Weights of a small transformer language model: 5983 steps.
Each number is 128 + 24 x the weight over the matrix's rms, rounded and kept within 0 to 255. Layers, rows and columns count from 0. Numbers have three digits each.

# layer 3 MLP up, 512x128, rms 0.135, rows 173-198, columns 0-127
134156085101097090117096137077160147158171119151139132129089165122145117122163139156092127160124122164138129144148080139143076151139135137135120097149090086158168136164114152136113125138115095143133168132133124093155160097170185140135135116120134139120124168164184102144091108105178123105153108116133107096102118126147166155140135094102128121170126115063146122148119121111171153134152
126130104113148131106140141101130136105135123139133080101133147113117140125187153130133085113154134173126123128163105121155141098099159132088112156136143125127119103124120135123098084121124125139136120102138130125129120073165131124143094108081125081143149120123165113152103140162141093115147081150139130145143119103141123150134121112150135118150132131078099125149146123102167147116071
115148093153136135102129117104174115114167143168109119167136144160136147111139129149132101166148127143137133090126133134108117158136142088116106154125161118151141118111148091101100133132116112192111084120118156105151058147074133169148112121117154099106113132131123105165150146098141095108132115123099123113106160100159142111124142140125083164143093118080115154182128099116115125134129
135113106126114172151098165066147137120157147131134118094110148100111112119126139166130128149096146148128105162113122084149153097113145140144073087120153096146146173101093106115118137116112111167162183096098108074105111158127138082140109099079144134147106159105151104133143135146154132097130163119084127132127143143134127140076171146103151128154129128148169119148155113151080179141141
108170106119137146134118099125122113113126103117105097113144126177130152154118139106124132130087152141117135106117158094142097149082135118134089126147080133146185130099163117137085132125126147112124159115121126142088118135118132126108104143123146124136128132104133134165122148137163133109153094159092102156117155122145126116134108164123126148108143132142116199148135089137160140143101
117112136131139141105114091118134119105092100156167106127122143153157108118146105119137129147149122115095111124178088131124108176153132166089152117078087070110162152130115132086120128142123162160121094152155133094158149087135117173110082135049115119143167098085133138168060128184119074134110127129157128128129162135145108157120120101136134095120172120113102149146117185136131180146151
133105109151091172116135193122193120116118144185118117127149147137119137136106128140092118176170131113124116116141123084102117120101124152115125119128122128108123110145133122069162124162130125201142105110121117102120108105164173133086128089129132131118097160117142136143167182139133139115107134104090108154113137110141115150108133107119114132144156108078114144188102178158103155149150
106138135108170148124121138146114135112142107115165106106112157091166115148124074122142090140097155089146144146088146145145079116115148128117191087147143152132120116115107120113121138170140097177127095157116172096139107117148121127137113122103164145132122103122154063136130154159112123128124093136129164115131151100141127152104100197141149110154127122099091120151125114104125111165108
099106121106165104112136133130176168083107135130140072116100148148170096147116139115130161175087138133096141130147112141125102146116121149085114120169151121142127123167088109128139137123135074172178133155117132108165105159171139101133139103131175135156116096132120154130115115133096135100125073155174130150084111146132139148104154157120131131135095158104132140149139167151170184157111
102159039162095178184142118143141180111169097139149133110142173148100134137109105135119145160157150121140127141103151114174101157117157110138114125142123065135129142146117145112136127145110091175136133109128177103141139111175158099147104154114107152117129122152152103126147089118185156114098145118128142170075171123141176124143078159128078125158129033122147107144105118102178118153114
104125129160138133132115106118141158163127136151161099142165126135159134160174122079086099145131121127109113099088108088134117118092153121166137144099125101136104160111161123130127122121102138121086144148086126107143095127095123130086113097159110135148118158143171111103133141162144129107158085110094129130124101123166139157057105119115113098117154118121081149116173102162094132097159
097133157133134146129120104108151117086095134145108116136181168152135148111108062098110139127111114101105114149139140133144069115118109142121118098116089090134109126143138127141093165119119141156128097126176144090130080119154123151105141101107147126189149061112130161117135136123136148070090131110093170119149105117159157128101136106148112124081123099091149153143175122123138168130107
104118117147136124121063161135141148133095112119132143100118124098148179148140110101126117131125142123153143092120145127092137137114156094123084124130173075126103129199129177163105141111164149144106113106090150141124114103143121124106126141096099163112120174132157104125135157113148145138167121119137118126065174114180194151090148108080172120119178111138125118116173116119157164131136
113187087106154165142092085105119105092132071152175109136119123176105094176095110110095163087144116184135151134084112123125149096146162126137085137135100137119124126108094131086135121093145140141072152153133177161131096114089149085095108123114184144120120097159160119121136092135116155127111063150142115126156105114124183101122127137061086082150140109146118143133129116090131143105137
115167127123118162143126161089163155148113136109073095121139116135113100107100120142156114159110147088117107094136172096135111124153135190120082152143158124179190090156131159137143170140166112156119135115143149125108085097136177126111111150119129159149146144150122063118114154093103132123108170139092138163113155114119158176104156140128137154120132084143140165124144101127111197138112
101127093129108118136121151105167098059165172145160126121108148149129137176135145123147091094137161138152156098116145132087123101105152089114140156108136129122123188155158139134168097134140104139144132134129143150129097142152124123104092128130118110093092142130199137158112123147111133109193132115143123095097201112178127177138113132114104153076137121135163134126188115131118196142142
119134152112123179124122139131141157128129142119097125091133150087166114106132087102140142103105166109106169093151167117154112139125128173130157104130142129111131098116116151134144136086139130115125104113139153099127121105079127159119117162155139109111129120170136154122130139145096132113119142155102187110142143057147124123098141142119098132140149135088147133140188121136122108119117
087087093102114096150095101151166148152095124140127118109125194121131154141164094134113140128094119159135124118096136079144160152141131121068165113124107113128142110091139102146101124104116110172104090120110146135139125149110141140160089139117118126118080125159121120146109192122130114148198099138148143097119130125131172114141137140113130155126129098148111134121142186118135135099141
130129114138125109160124153128131112129138117126174120093139154131154155141139104152129114102157142187114165129090146115142146152111116107167120079162091077101114122124102129098110079121163144160065127158140164137122129110131158125137128123122114161115073143136112146106100129135113122108132108158131166095097112112094170181146134124140149124111175150074139122120138133118174119112101
117099115134137137161119077134119136082116140183074093110176115165125111106147115088128131126130126122148156132086142138121132125148137130148127106106152087112168127172146111098076130119175137107126101129135117086137060160131104123138111135109113162157113160146145158101098170150123126124137136129129139110148138110156115118096177180112100165127134094149148182124136125143147168099153
094118136118139104154111096142141132105126126126130098066164138130139123104175101142134122156114120133121128096113152119107145162085152192166096115154130128118128082136146105134150121118144118134127128091113156140114122138130145106113069141116141080120127141127165134162127166105110134127106117115124174115139127105136149145124110103155101126106164139118141168129164121106093151132150
119153097143140101109111156067124156159153119142171136145149156141179196163160110153134150151108149121140153104134154146167114094134123145149087142124171136088118093138114120119121126142118131148162102065166153092102145110144126151154116099149083138113076157133125108123156173151167140123139098136135105168146204122102159165131115123098107111139129109126098121173127160115163194199132
094127137113156123133117089113117157122089144137097142130161118104152104112178123132090122095124170148181145132141129093186096138125142116132099125139171112127151155118101121124099102102141135147151109153112164124129112164152128114091102123104106116099153133118106169103157142116137087096163103173069139147118132073147173120106155132145150052140111120111143114138168132124132129131122
103154125139153152119113154123123128132150119143083127120084081147141137144143112103119117095149131121115135110139106131100097119175167102126117115147143097125134167132107152092123113090120117116111133174140132150116117134146129122096120127117115135148135141107116120128099145174102127136102108155147200099143134124116120126104108116093154088154151120112168132129181142129126114109162
137140131146115110126088088106126130132131079140144134108142115152136162146109073113134185131127119141108137142079127141150120160132135142123118157113129099142124116109113144124087136114139127120162145085165177121165128130124143127128104116083160179120101140125099106120140144099122082154132141116085125108138158119162180213117141134097160133087109112165152151143116120117163151175083
086164113150138113117109127131130146119107119151105139103145123140107155171114102169100119127150157100098117131107139107124138130106148141133065142151190136130134155142165148126112101137133118131124110123137189121089112122110164154102117083095104123143061117095138111118156136120188122121111069149135165148147168132118126138121126184106149131117098090135116131125131130144159153179146
# layer 3 MLP down (transposed), 512x128, rms 0.123, rows 173-197, columns 0-127
164112164151105073117147146146097076139094092133122119155140154119104085138129151165131067114081141123136120125123126162116157121201136125140122121122137153180101127131097138159062132145122099065130129165157119107151153130140134141129158141094132095123112129143108115102124160108153121121128107099126144125119120178119106133102124129116062116082103124115140129119130132117129113166128
116124124100139166138133112161120115113128138168117140159118129125128106155140091137149134158108154124140149144143127100104137059171154136138103130122165123121123151134091080108100126098132110115163161150089119086169118108132110096106099120152120139113141126108082110119086078115108182144120127120152175142117136146105127110096152104148119120094123088104108109137123134137115117120132
142167135133134134085116142122163089119151119139142133097128097137107108087130150160153127165150163130110130110128149170084161109155130147126120166163134125143132106137132135113100159163128135113130127089130136112163097126111132144087150094111124112198141160107117100157107087144133109132161106137122077153077122143156110125207112080107119123140123114120070115153127106118142130120131
066074101137160135098111135149100150095153100105077092169082140112149141080160134142170067130146147090162107094115090114178097170152123125126140109103173178122135120129096110125169127115107118131165125117157134111137113128151137107133111109115148114169128141135127170124095135111099153125152139086143141159152149112110153105133144134154138153138088152178115120127150111121109106140138
150123111105134155158111130144111141148113134109175132137104135070117122111111120114126121140089113115136129108175148134111160129138110111121134139161147132097134125118142129095127132111149178074138180139160091122138115120135087081117103143127135110108131079157077155114137152141139128126128132103120152138150125061102136155091137122161138146155123151113109172095105120139118115154106
099176178092109118169116129143151129098121169108122127092146109158130103135166111126149090099113179101128113121163119142085132146120123166131082135123151104143158113153122134123149108145128107102108119133143143110151100093075138137113110139136132099169123141084145102157148119133090098101124124115189169117144102165137131147113197126137131136131133191105104090148107140100147089135182
171153118122114121120119130143123136115110124124139137145166096106137098103122133131108142177120071086105134139081169158107121112162083111120119127112153100116155147130166095169100159196125110143138116080159090139133122138140148104163127115083109148146124168108112170113163116089168142089100167145125117149153120167145160159111116089158142092148137140145096114173123148133161138126149
155092136115173137125110130107134111108100149102117128164080123120162136116140102088109127135146151147144139146061113141147099152170142132081173116132115106134120135119092108125099092136105085130102108126114111108114119132118103113141172139168089115156097150121171124111114159139130121136092090097123105167108167105078180147151139181138135139136134121110105093130160105093137107126093
129133141108135090097130146114162167128105117106130135081171133130100101144134100132134121121121148110105135109146121162104155110099113135188118090160137161122143111134105125138124132154140164185086137162097090112136116131121146129093142131195128146108183165122124118154124161105090171152104148086160118127125094148143111168099132110188133123146138147128154118136141074167136140090103
131140151079105100151109108102135137072139107117167146175161155153113135126093121082157168123152131155122185083136130140096075094118100160127150137097120137115103145136133117142156109148083165156110133119057142120107081108149119099127166064121118096167123126142149119124158164127136168106139168151121091125119099104133129130131121114105117175099081127091143120141132170118046144126105
074156151133076108135133120111116141106114109097139143134119121143139153148134130122125140131121135139160112097074121124114132140149135092131133159123125101127116159144101144108178187101111140060116095125147115116119159140116128113112145155161123176126144172091135123133157126063108160110123115144098130148165111145163152142050138105147140120090126109149151120132141160126118114121166
106146145144128118100147139124084129113093132130146136152128159145156145092039108134142134099145117131116122118163121124086146107133127164069107176131143107108149103149153122153138082130162144094109153069117127108144125137099112149148117064135117103185124117149137172131126151084148118116126127101149117160191124141125131131133100104133090117130108125124122124061118178174112154141162
093111057155142130099084148114126165133105109095142120109142111123161079108090137140147156117132101138132127154107141161127155112095141149133067138158110116170131104138144115149092145137165157141106147100132136116114160114179139150112109138100128106109122097120133074090110100121143110141119102130115108121106104123145124151150101143145110119150149093159082117114137114179135154148132
131157104147130123088120126115101122126113129125163153085113057154092110149103102146089077134105104109122122159120090152124165144134108076126075133132118116140168125118162097094135149132117105089114140106137145122149162066177137135141138156155143119135159090130150084105140158216137138127083104117170137168140140141154089057107116153105123118138097130176127157130124111136119146123119
119106142105121102165130137114146145047106144138118136143124094089160101134151120161168119157133109129149168124120114117127132121128114142085118126182126124104121139126124158156143124082112137058135138125170155103157121166117132101104099116132130076117131183161100168127143119121091101117107168114133151156150114066165151080089139150131163110110160146080123095108129127138148093115151
157178150119155110128121152096094130088090132141119158144113116142128142133157134096183112156131141099077147115135076130121120111104115163134073109123116147173167099115130145176177093121157122139131108158155138144142130129095119114140096117144138103107170127141153127150148109132096141127148195149135066132087171100106136116130088084112140160139153136136079098115100135175106154170112
106115161073115176164145115152141110105117146134193145143154104098154136154126136113125145116157165109135146145129144139143153162132138090171128119123139132137098137116162150119104133118084147145123140102077123131145146101138162151135144115153110166131138111144126116090123125118104129118105127118123125069160097155168120114139178108150080094164105123107117136141111126099149125118073
122104092141156127098133129116083119152129149118128131114134127099137123131104129154160172165099096113106103158151123158159115140117137110156116153128081128143157113111137151098120181095119122116128090089138130162090112106154123077129133157114100135136147125139147131104143093140096106114147146114118112135118170153063111086089103157146139159123137101175076082108104151167148162114162
123119127124129123157087132151115137129126128094118110128130196117120092119100106140139143130135107171166148110106130115112150138141136128150154148159120115144110123153107113086125096125136127120119137162117127150112151147111133134122164145125108159123084106098084175106134090125103135045085175150133109121104140126140144134127145164114111135088128092169103124110151177125120087150111
130117108096155133108157141139090125136126117124076133097128149124132092088076095137154164119117138140130164120150175146096126105123141142132154108111174125144101103104141139176097149138149129176124175117111142118121122131096136130113129177127116127088134153087118142100074099077126163114158114143141136118168117123121099118112184120154106116103150116124170130144177147120162073084128
193096165119083144146168088159154153117123120112128114117119092140087111127129133147137139150102084140105089128147131130144139107125113148127063105120123140120147119146127106125135170133118118130116129139137157175107142152116155164101124120140153152152173134112102127143130129128108147129115149160136123088117094140134109084124146148137127060130120127113155150115157142131153138138122
133115134159121127116152126146100100172119152148124100128166142136073186148137146195140100116156107139108107175103152131126153069135091140113131154140142172113130125144152128116112104131132135128083118115185117094118105133102152123088086111168118158145138116101077122100145158129168128105121111114183113139147125167125120111124131156125119144121106147165103113102142112099124109141147
156121190127117113127120158179134138120118095091089105109172146137147098099113103113134084127130149130156150132138139100106132158139131107132116149150082150153124121119159130163114122129154158130141138163119101173101154118101099150094141112117121114086142164155070139120125106089122122120169127141133133184139123118113125097156137141113082125131112115121091135203139134144121142119146
129154153116126146177133121157147132132117120159129125126111141118151058133134143110125103139110101117101151126151125131104080110064149132119105117186107121149132110112119108113125136158107105109135128140128101177117146132162142108166148125150128092104088074088109098140129103122107134128114109133136132126126162178086111097112141112146137114101121113113131118119116170139099108120135
124138109142132132118127150125129152144150096122161107131126172156090103093144128170123185121122158144123174136131119129089144109132160121115099090126116148087129129127126101147129119119122122150097106059141144118117122117117093141136168117153111084103102168111147157100135172181180083140127108111147087120133133136093127179083164082148127108119138123070176103141144121165105111135116